{"num_hidden_layers": 9, "hidden_size": 96, "num_attention_heads": 4, "num_key_value_heads": 1, "head_dim": 32, "intermediate_size": 256, "vocab_size": 8192, "hidden_act": "swiglu", "norm": "rmsnorm", "norm_place": "pre", "norm_eps": 1e-06, "positions": "rope", "rope_theta": 10000.0, "rope_fraction": 1.0, "qk_norm": false, "attn_scale": 0.177, "bias": "none", "tie_word_embeddings": false, "parallel_block": false, "extras": ["capped logits"], "init": "normal", "init_std_qkv": 0.06, "init_std_o": 0.0122, "init_std_up": 0.06, "init_std_down": 0.00865, "optimizer": "muon_variant", "learning_rate": 0.00212, "lr_mult_up": 0.64, "lr_mult_down": 1.5, "beta1": 0.95, "lr_head": 0.0075, "max_grad_norm": 2.0, "warmup_steps": 200, "schedule": "wsd", "decay_fraction": 1.0, "decay_shape": "linear", "final_lr_fraction": 0.02, "batch_tokens": 16384, "max_seq_len": 2048, "doc_mask": false, "train_tokens": 118400000, "max_steps": 7227, "dataset": "wikipedia_en"}
Each number is 128 + 32 x the weight over its row's rms, rounded and kept within 0 to 255. Layers, rows and columns count from 0. The size above them is the row's rms in percent of the matrix's.

# layer 5 attention output (transposed), 128x96, rms 0.0776, rows 30-31,62-63,94-95,125-127, columns 48-95
size [109 102  88  96 124  99  94  90 108]
[[140 121 117 128 145 178 113  68 141 173 129 137 159 160 143  90 133  94 143 128 147 110  73 123  99 133 172 150 149 139 160  51 112 117  75 122  61 117 121 116 151  98 100 118  94 148 138 195]
 [113 110  90 134  51  96 156 142 143 182 160 136 153 171  67 115 154 102 150 147 117 176 151  94 149 152 178 120 120 167 123 119 111 154  96 164 138 128 159  72 151 178 157 165 165  89  90 125]
 [128 120 112 214 118 144 102 168 147  58  82 119 131 132 135 118 150 177 148 114  85 127 117 117 127 143 142 102  93 111  84 131 104  99 137 142 125 136 129  65  88 169 172  97 177 114 153 108]
 [ 93 132 151 122 152  82 148  83 105 130 144 141  89  93 114  65 121 119 120 146 122 107 152 121  64  86 113  92 153 166 119 101  81 132 109 125  90 114 111 182 193  94 177 195  89 170 148 118]
 [117  95  74 149 115 135  79 145 127 115  93 154 128 175 100 139 158 138 136 106 118 193 193 140 138 138 144 138  31 134 116 165 132 193 156 116 169 151 186 198 144 121 100 111 103 143  64 115]
 [104 138 192 131 128 118 115 138  87 132 142 100  97  77 132  83 115  98 113 162 189 108 135 151  92 130 100 168  93 100 147 117 122 143 182 116 138 116 106 146 160 134  72  96 146 134  91  94]
 [142 148 154 109 137 112 163 131 127  71 106 167  84 126 118 122 130 120  87  68 151 135  83 116 170 152 126 122 168  96 102 180 115 187 107 131 157  96 126 161 124  50 133 125 204 173 122 122]
 [ 88 134  98 109 104 111 171 155 126 111 107  98 128  86 131 109  69 142 130  98  75 211 151 154  87 183 149 102 191 139  81 159 162 121 145 115 109 100 105 164 116 133 154  90 177  49  64 104]
 [160 137 138 145 148 148 120 139 117 142 115  64 161 113 222 107 122 123 134 180 106 190 109 114 118  81 111 145 101  31 142 135 157  61 133  80 153 107 118 116 111 144 105 107 123 100 134 150]]
# layer 5 attention value, 32x96, rms 0.0844, rows 30-31, columns 48-95
size [ 96  95]
[[105 166 168 122  96  75 109 128 174  90 160  86  96 135 152 141  88 149 109 168 108 160 133 126 170  91 126 142 148 208 123 129 113 157 213 123 175 154 159  84 149 126 141 146 141  85 121  93]
 [117 135 123  94 119 100 125  73 145 116 122 115  77 124 124 117  85 166 143 128 156  69 129 136  97  85 102 158 115 113 163 164 105  83 174 129 100 132  99 191 198 121 122  95 152 175 105  94]]
# layer 5 MLP gate, 256x96, rms 0.0674, rows 0-17, columns 48-95
size [ 96 101  93  99 100  91 100 106  98  97  93 102 107 102 108 101 105  97]
[[ 84 157 152 126 111  88 165 139 122  80 136 135  59 175 120 185 153 103 146 163 186 112 165 193 112 106 146  91 152 161 179 119  82 126 122 116 104 146  86 146 117 110 121 146 146 118 150 157]
 [121 170  87 143 109  66 150  90 106  96 113  93  59  80 113 122  58 127 130 167 137 141 108 130 141 149 127 124 160  86 110  93 140 155 137 138 122 147 111 110 155  95 126 117 115 110  94 137]
 [ 80 120  86 134 106 151 107 149 123  78  90 153 129 163 135 128 149 122  99 167  98 110  93 143 192 150 115 102  96 132 166 163 157 115 120 132 215  91 116 119 117 135 149 158 145 128 142 144]
 [106 148 160 111 123 139  80  80  94 105 102 147 115 142  75 104 119 104 171 170 126 109 141 140 100 147 114 108  85 111  88 141 163  96 149  75 119 146  87 132 142 150 148 154 126 130 149 141]
 [ 62 127 125 158  92 185 119  98 166 125 130 151 141 116 132 130 146 107 125 161 166 108 129 155  94 143 151 128  79 207 131 141 151 118 153 163 115 109 201 131 158 170 122  40 117 116 112  39]
 [111  51 177 110 150 116 114 126 116 145 116 102 128 127 123 115  99 130 160 164  82  97  99 178 137  75 126 142 115 174 170 141 115 175 210 104 108 140 177 196 134  78 113 158 129  99 119 103]
 [196 196  93 103  81 142  78 105 135 109 131 134  63 160 158 124 126  99 182 131 123 134 165 130 157 181 132  68 139 165 114 136 140 166 140 119 137 122 129 126 160 140 129 117 183 116 139  83]
 [119 108  90 184 132 123  97  67 179 157  58 175 152 139 150 107 125 172 167  93 174 110 188 153 134 138 134 101 118  95 106 141 119 166 143 120 127  29 113  95 139 126  94 157 124 147 113 131]
 [147  60  83 138  73  61 140 147 154  87 112 185 102  74 123 140 109 124 110 136 180 120  93 172 127 151  68 112 136 170 140 149 120 123 143  98 122 134 167 104 130 174 114 116  63 109 121 102]
 [ 96  91 189  55 105 115 150 171 159  67  77 144 135 206 118 133  93 114 139  97  71  57 184 123 140 133 142 130  96  79 138 177 118 150 169 162 139 169 162 124 153 145 162 117 137 167 144 134]
 [ 87 111 143 127  91 115  98 177 136 144  91 167 141  88 162 131 146 114 190 154  83 140 134  58 104  67  72 100  92 126  84 120 137 163 116 107 126 145 131  89 197 110  79 124 133  80 161 180]
 [104 172 140 167 151 136 137 112 149 135 161 117  96 181  63 164 141 112 135 160  56 100 213 129 156 208 167 134 134 130  88 114 148 139 123  86 123 104 135 106 123 159  96 183 156 127 114 103]
 [166 158 113 102 126 130 108 142  99 156 148 146 108 162 167  90 125 146 110 136 125 131 162  94 104 174  99 121  41 159 191 119  55 159 189  71 132  84 132 145 161 125 156  96 140  91 115 142]
 [158 103 142 140 102 123 114 192 151  79 147 101 148 113 120 106 136 136  80  99  83 130 146 139 105  99 120 152 124 129 202 146 148 176 136 101 100 117 169 132 166  74 176 153 140 158 165 131]
 [122 132 126 198  83 173 165 111 135 121 145 171 127 107 121 152 110 159 155  97  50  66 141 114 179 117  78 114 169 122 105 103 134 150 163 156 103 124 119 141 126 119 147 166 142 122 159  60]
 [ 94 133  87 167 152 126 165 130 104 192 152 175  82  99 117 169 127 147 161 106 107 105 156 144 110 137  95 146 125 109 107 166  89 168 105 126 166 113 134 202  92 114 104 113 147 132 144 131]
 [131 139 108 151 181  63  77 169 114  75 164 144 166 100 156 120 173 102 180  80 120 133 151  72 117 119 127 106 103 133 113 150  95  94  87 126 157 174  31 143 124  94 159 177 132 107  85  80]
 [156 152 100 116 146 144 140 112  79 125 119 162 109 102 135 122 113 155 115 100 139 110 108 158 138 127 137  61 140 118 112 166  90  93 187 175 107 133 126 115 138 114 132 108  79 146 162 123]]
# layer 5 MLP up, 256x96, rms 0.0666, rows 0-17, columns 48-95
size [ 95 101  91  93 101  95 100  99 103 108  99  94 102 100  99 100  98 100]
[[195  63 165 120 126 126 130 102 133 139 174 111  90 135 111  60 120  85 119 101 149 134  90 180 159 132 130  95 138 103 105 128 157 183 142 190 150  97 105  99 127 165 120 146 102 136  93  87]
 [152  99 133 116 111 146 186 201  47 127 144 179 130 134 160  83 119 172 131 126 151 193 168 127 104 129 170 128 120 188  97 120 197 108 135 144 179 161 127 135  62 116 142 143 165  74  79 154]
 [118 138 120 106 153 140 167 123 118 144 138 153 123 137 113 122  56 137  97 158 103 133 126 149 122 143  87 107 131  90 102 175 111 172 123  98 121  57 185 165 123 216 158 152  89 101 166 146]
 [152  83 148 145 126 150 152  83 188 147 173 211 147 140  78  96 154 124 125 111  99 133 137 159 100 146 188 101 129 136 147 142 127 137 109 150 102 134 117  85 124 122  82 122 170 114  97 145]
 [101 110 124 118 161 137 129 132 102  87 123 111 120 140 131 109 113  94 109 143 140  87 139 117  96 110  88 109 180 175 164 147 131 118 149  71 180 173 107 105 117 107 125 170 114 145  61 154]
 [129 169 118 138 138  73 201  74 175 167  84 144 141 140 112 158 152 156 150 122  44 103  79 115 152 107 110 108 142 118 100 131  84 151 157 182  82 118 170 175 140 134 136 103  92  88 184 113]
 [144 121 151 103 124 148  98 148 128 168  70 110  93 129 143 116 219 210  94 177 159 127 107 121 167 140 111 145 113 125 179  60 123  97 132 163 124 186 135 118 147 200  98 130 104 152 136 129]
 [174 105  95 166 120 170 110 147  99  90 129 140  88 155 157 121 105 121  99 169 176 145 130 121 132 113 103 117 189 123 133 168 148 155 107 103 126 185 119 152 178 181 147 114 140 149  98 145]
 [162 135 153 189 132 147 141  81 122 133 163 176  83 106 195 138 110 103 112 140 128  74 155 111 133 156  70 137 110 133 110  91 163 130 155 153 101 171 109 190  67  58  93 186  82 138 145 131]
 [ 54 138 130 166 101 137  86 157 151 122 112  36 166 109 141 112  93 118 130 205 121 207 163 143 136 116 155 133 152 171 160 144 135 126 127 107 148 184 144 134 121 159 120  99  84  63 113 158]
 [ 69 111 110 142 130 112 139  84 132 123  46  99 170 169 191  76 106 161 190 139 145 178 105 125  95  68 170 149 111 158 149 125 107 195 126 163 138  75  85 104 145 147 166 105 157 146 147 160]
 [130 140  88 212 130 127 152  90 111 146 132 129 100 133 107 116 159 117 131 128 150 108 170 143 137 144  70  93 112  85 118 177 134 126 123 135 135 132 100 121  94 144 115 107 103 104 206  50]
 [124 153 144 109  55  96 106 161  81 149 101 133 136  91 138 176 136 143 188 144  98  99 124  97 134 134 148 164 124 205 167 117 102 148  88  90 146 193 157  71 119 129 143  73  84 113 150 144]
 [ 96 130 142  85 127 137 119 196  79 141 111 153 122  75 135 176 117 103 103  94  83 158 143 130 152 103 131 169 184 165 177 107 109  89 110 135 130 199 114 102 169 125 124 154 176 138 104 133]
 [124 189 158 116 172 147 128 128 119  80 148  97 120 200 123 128 149  96  86 162 154 188 179 166 145 188 142 111  95 106 154 141 115 122 120 158 103  90 138 131 158 184 174  43 131 112 105  99]
 [120 124 126 142  90 212  86 158  79 120 107 125 136  81 175 136  74 116  87 119 177 166 121 128 149 141  73 137 135 126 150 147  59 106 120 124  83  97 113 105 126 134 121 140  69 179  94 131]
 [ 86 130 105 107  89 127 118  96  78 150 146 119 135 151 102 204 163 156 159 181 174  98 141 168 112 133  67  81 135 149  87 142 163 100 135 193 145  84 116 156 129 123  98  87 125 139 109  96]
 [128 147 143 196  73 154 111 159 151 111 125 146 150 137 105 114 145 132  89  77 134 102 205 174 144 144 104 160 140 145 149  61 171 172  78 191 146 137 105 157 101 133 110 104 147 117 172 116]]
# layer 5 MLP down (transposed), 256x96, rms 0.131, rows 0-16, columns 48-95
size [103  99 103 112 100  97 109  92 100  99  94  95 105  94  91  95  98]
[[150 130 161 112 168 128 124 138 114 114 137 149 168 125 109 119 111 111 150 176  51 114 171 151 155 137 131 107 133 189 125  72 150 151 156 143 142 106 214  77 156 167 117 105 104 101 113 105]
 [180 203 122 119 130 144  62 101  96 125  56  92 191 135 117 144 144 189 129 125 113 134 113 155 145 142  73 184 143 121 111  97  81  93 157  78 141 177 141 152 128 165 150 133 110 107 179 158]
 [146 152 120 156  96 157 115  95 174 116 118 108 147 126 150 179  83 151  91 133 122 108  96 160 160 118 132 133 119 130 142 109 146  93 168 124 143 101 137 121 120 140 151 144 140 129 104 149]
 [ 93 145 180 126 105 149  91 155 169  94 101 187 140 165  95 202  99 104 125 147 158 116 129  98 154 137 144 124 164  85  91  64 138 123 103 108 155  86 107 161  96 113 156 140 157 143  82  99]
 [146 111 141  77 116 131  79  70 145 129  57 126  83 144 142 155 168 139 125 156 129 126 124 127 140 132 141 129 104 172 133  79  89 182 155 194 137 185 165 145 127 156 124 113 137  57 119 148]
 [192 130 112 122 123 122  65 184 125 116 125 127 112 135 119 164 160 129 139  97 161 154 148 158 144 139 131 126  97 181 114 154 108  91 134  84 126 132 125 161 115  73 166 163 158 122 138  81]
 [203  91 116 128 115 131 102 175 139 139  86 183 167 152 111 146 154 153 110 135 173 149  91  87  77  90 130 170 100 132  65  99 162  55 145 158 108 142 103 160 138 156 148 159 164 103 109 110]
 [141 117  70 115 144 116 104 177 138 124 132  40 185 126 143 115 114  96 123 144 111  97 130 162 164 196 189  94 146 111 134  98 167  85  93 103 150  82 169 151 127 166 126 145 130 160 128 145]
 [112  67  62 118 129 168  89 144 123 139  86 162 127  22 112 115 164 103 126  81 146 115 133 128 110 131 106 154 142 121 112 145 129 182 139 107 132 110 142 181 136 167 113 171 142 121 134  76]
 [167 159 158 110 132 165 128  79 115  67 194 243 100  90  87 142 177 111 129 110 127  60  74 110 104 166  99 121 151  95 139 155 141 170 148 150 103 127 144 169  76 153 113 102 110 152 182 184]
 [124 173 143 181 111 104 162 181 129 110 133  84 158 120 144 159  65 128  93 116 177 102  73 159 150 101  98 176 164  98 189 116 133 112 106 129 156  88 102  89 147 130  72 106  87 100 188 101]
 [113 124 158 136 130 180 161 118 114 116 128 104  76 189 121 115 122  75 139 139 105  56 189 110 120 136 162 100  84 146  92  80 169 150 150 122 149 115 131 121 137 129 120 173 124 128 188 139]
 [171 128 132 132 134 196 121 184  99 146 178  85 148 123  93 130  81 147 162 143 116 135 114 110  71 182 124 158  94 181 167 120 123 115 108  89 164 119 159 137 169 182 128 118  88 158 116 131]
 [167  88 165 155 128  94 102 154 129 165 130 150 102 120 105 126 106  37 102 136  90  56  81 129 105 145 126 131 111 168 129 126 151 171 114 127 147 115  86 124 174 143 112 110 141 122  60 161]
 [143  85  53 148 110 144 148 169 149  84 159 150 166 103 164 182 194 137 168 150  92  69 107 117 130  91 115 135 114  90 141 131 143 121 109 144 117 150 115 112 137 146 165 152 124 129 128 126]
 [112 131 100 102 193 110 177 185  92 148 121 143  82 129 151 129  92  83 135 103 116 184 170 120 143  64 132 173  91 207 164 131 121 111  83 126  53 161 130  99 111  66  74 156  98 127 175 134]
 [105  89 172 135 215 108 109 154  79 113 104  90 117 121 118  75 121 104 131 178 120 121 173  95 173 141  92 148 143 115 126 135 167 164 119 105  99 159 150 158 139  91 107 136 124  62 122  78]]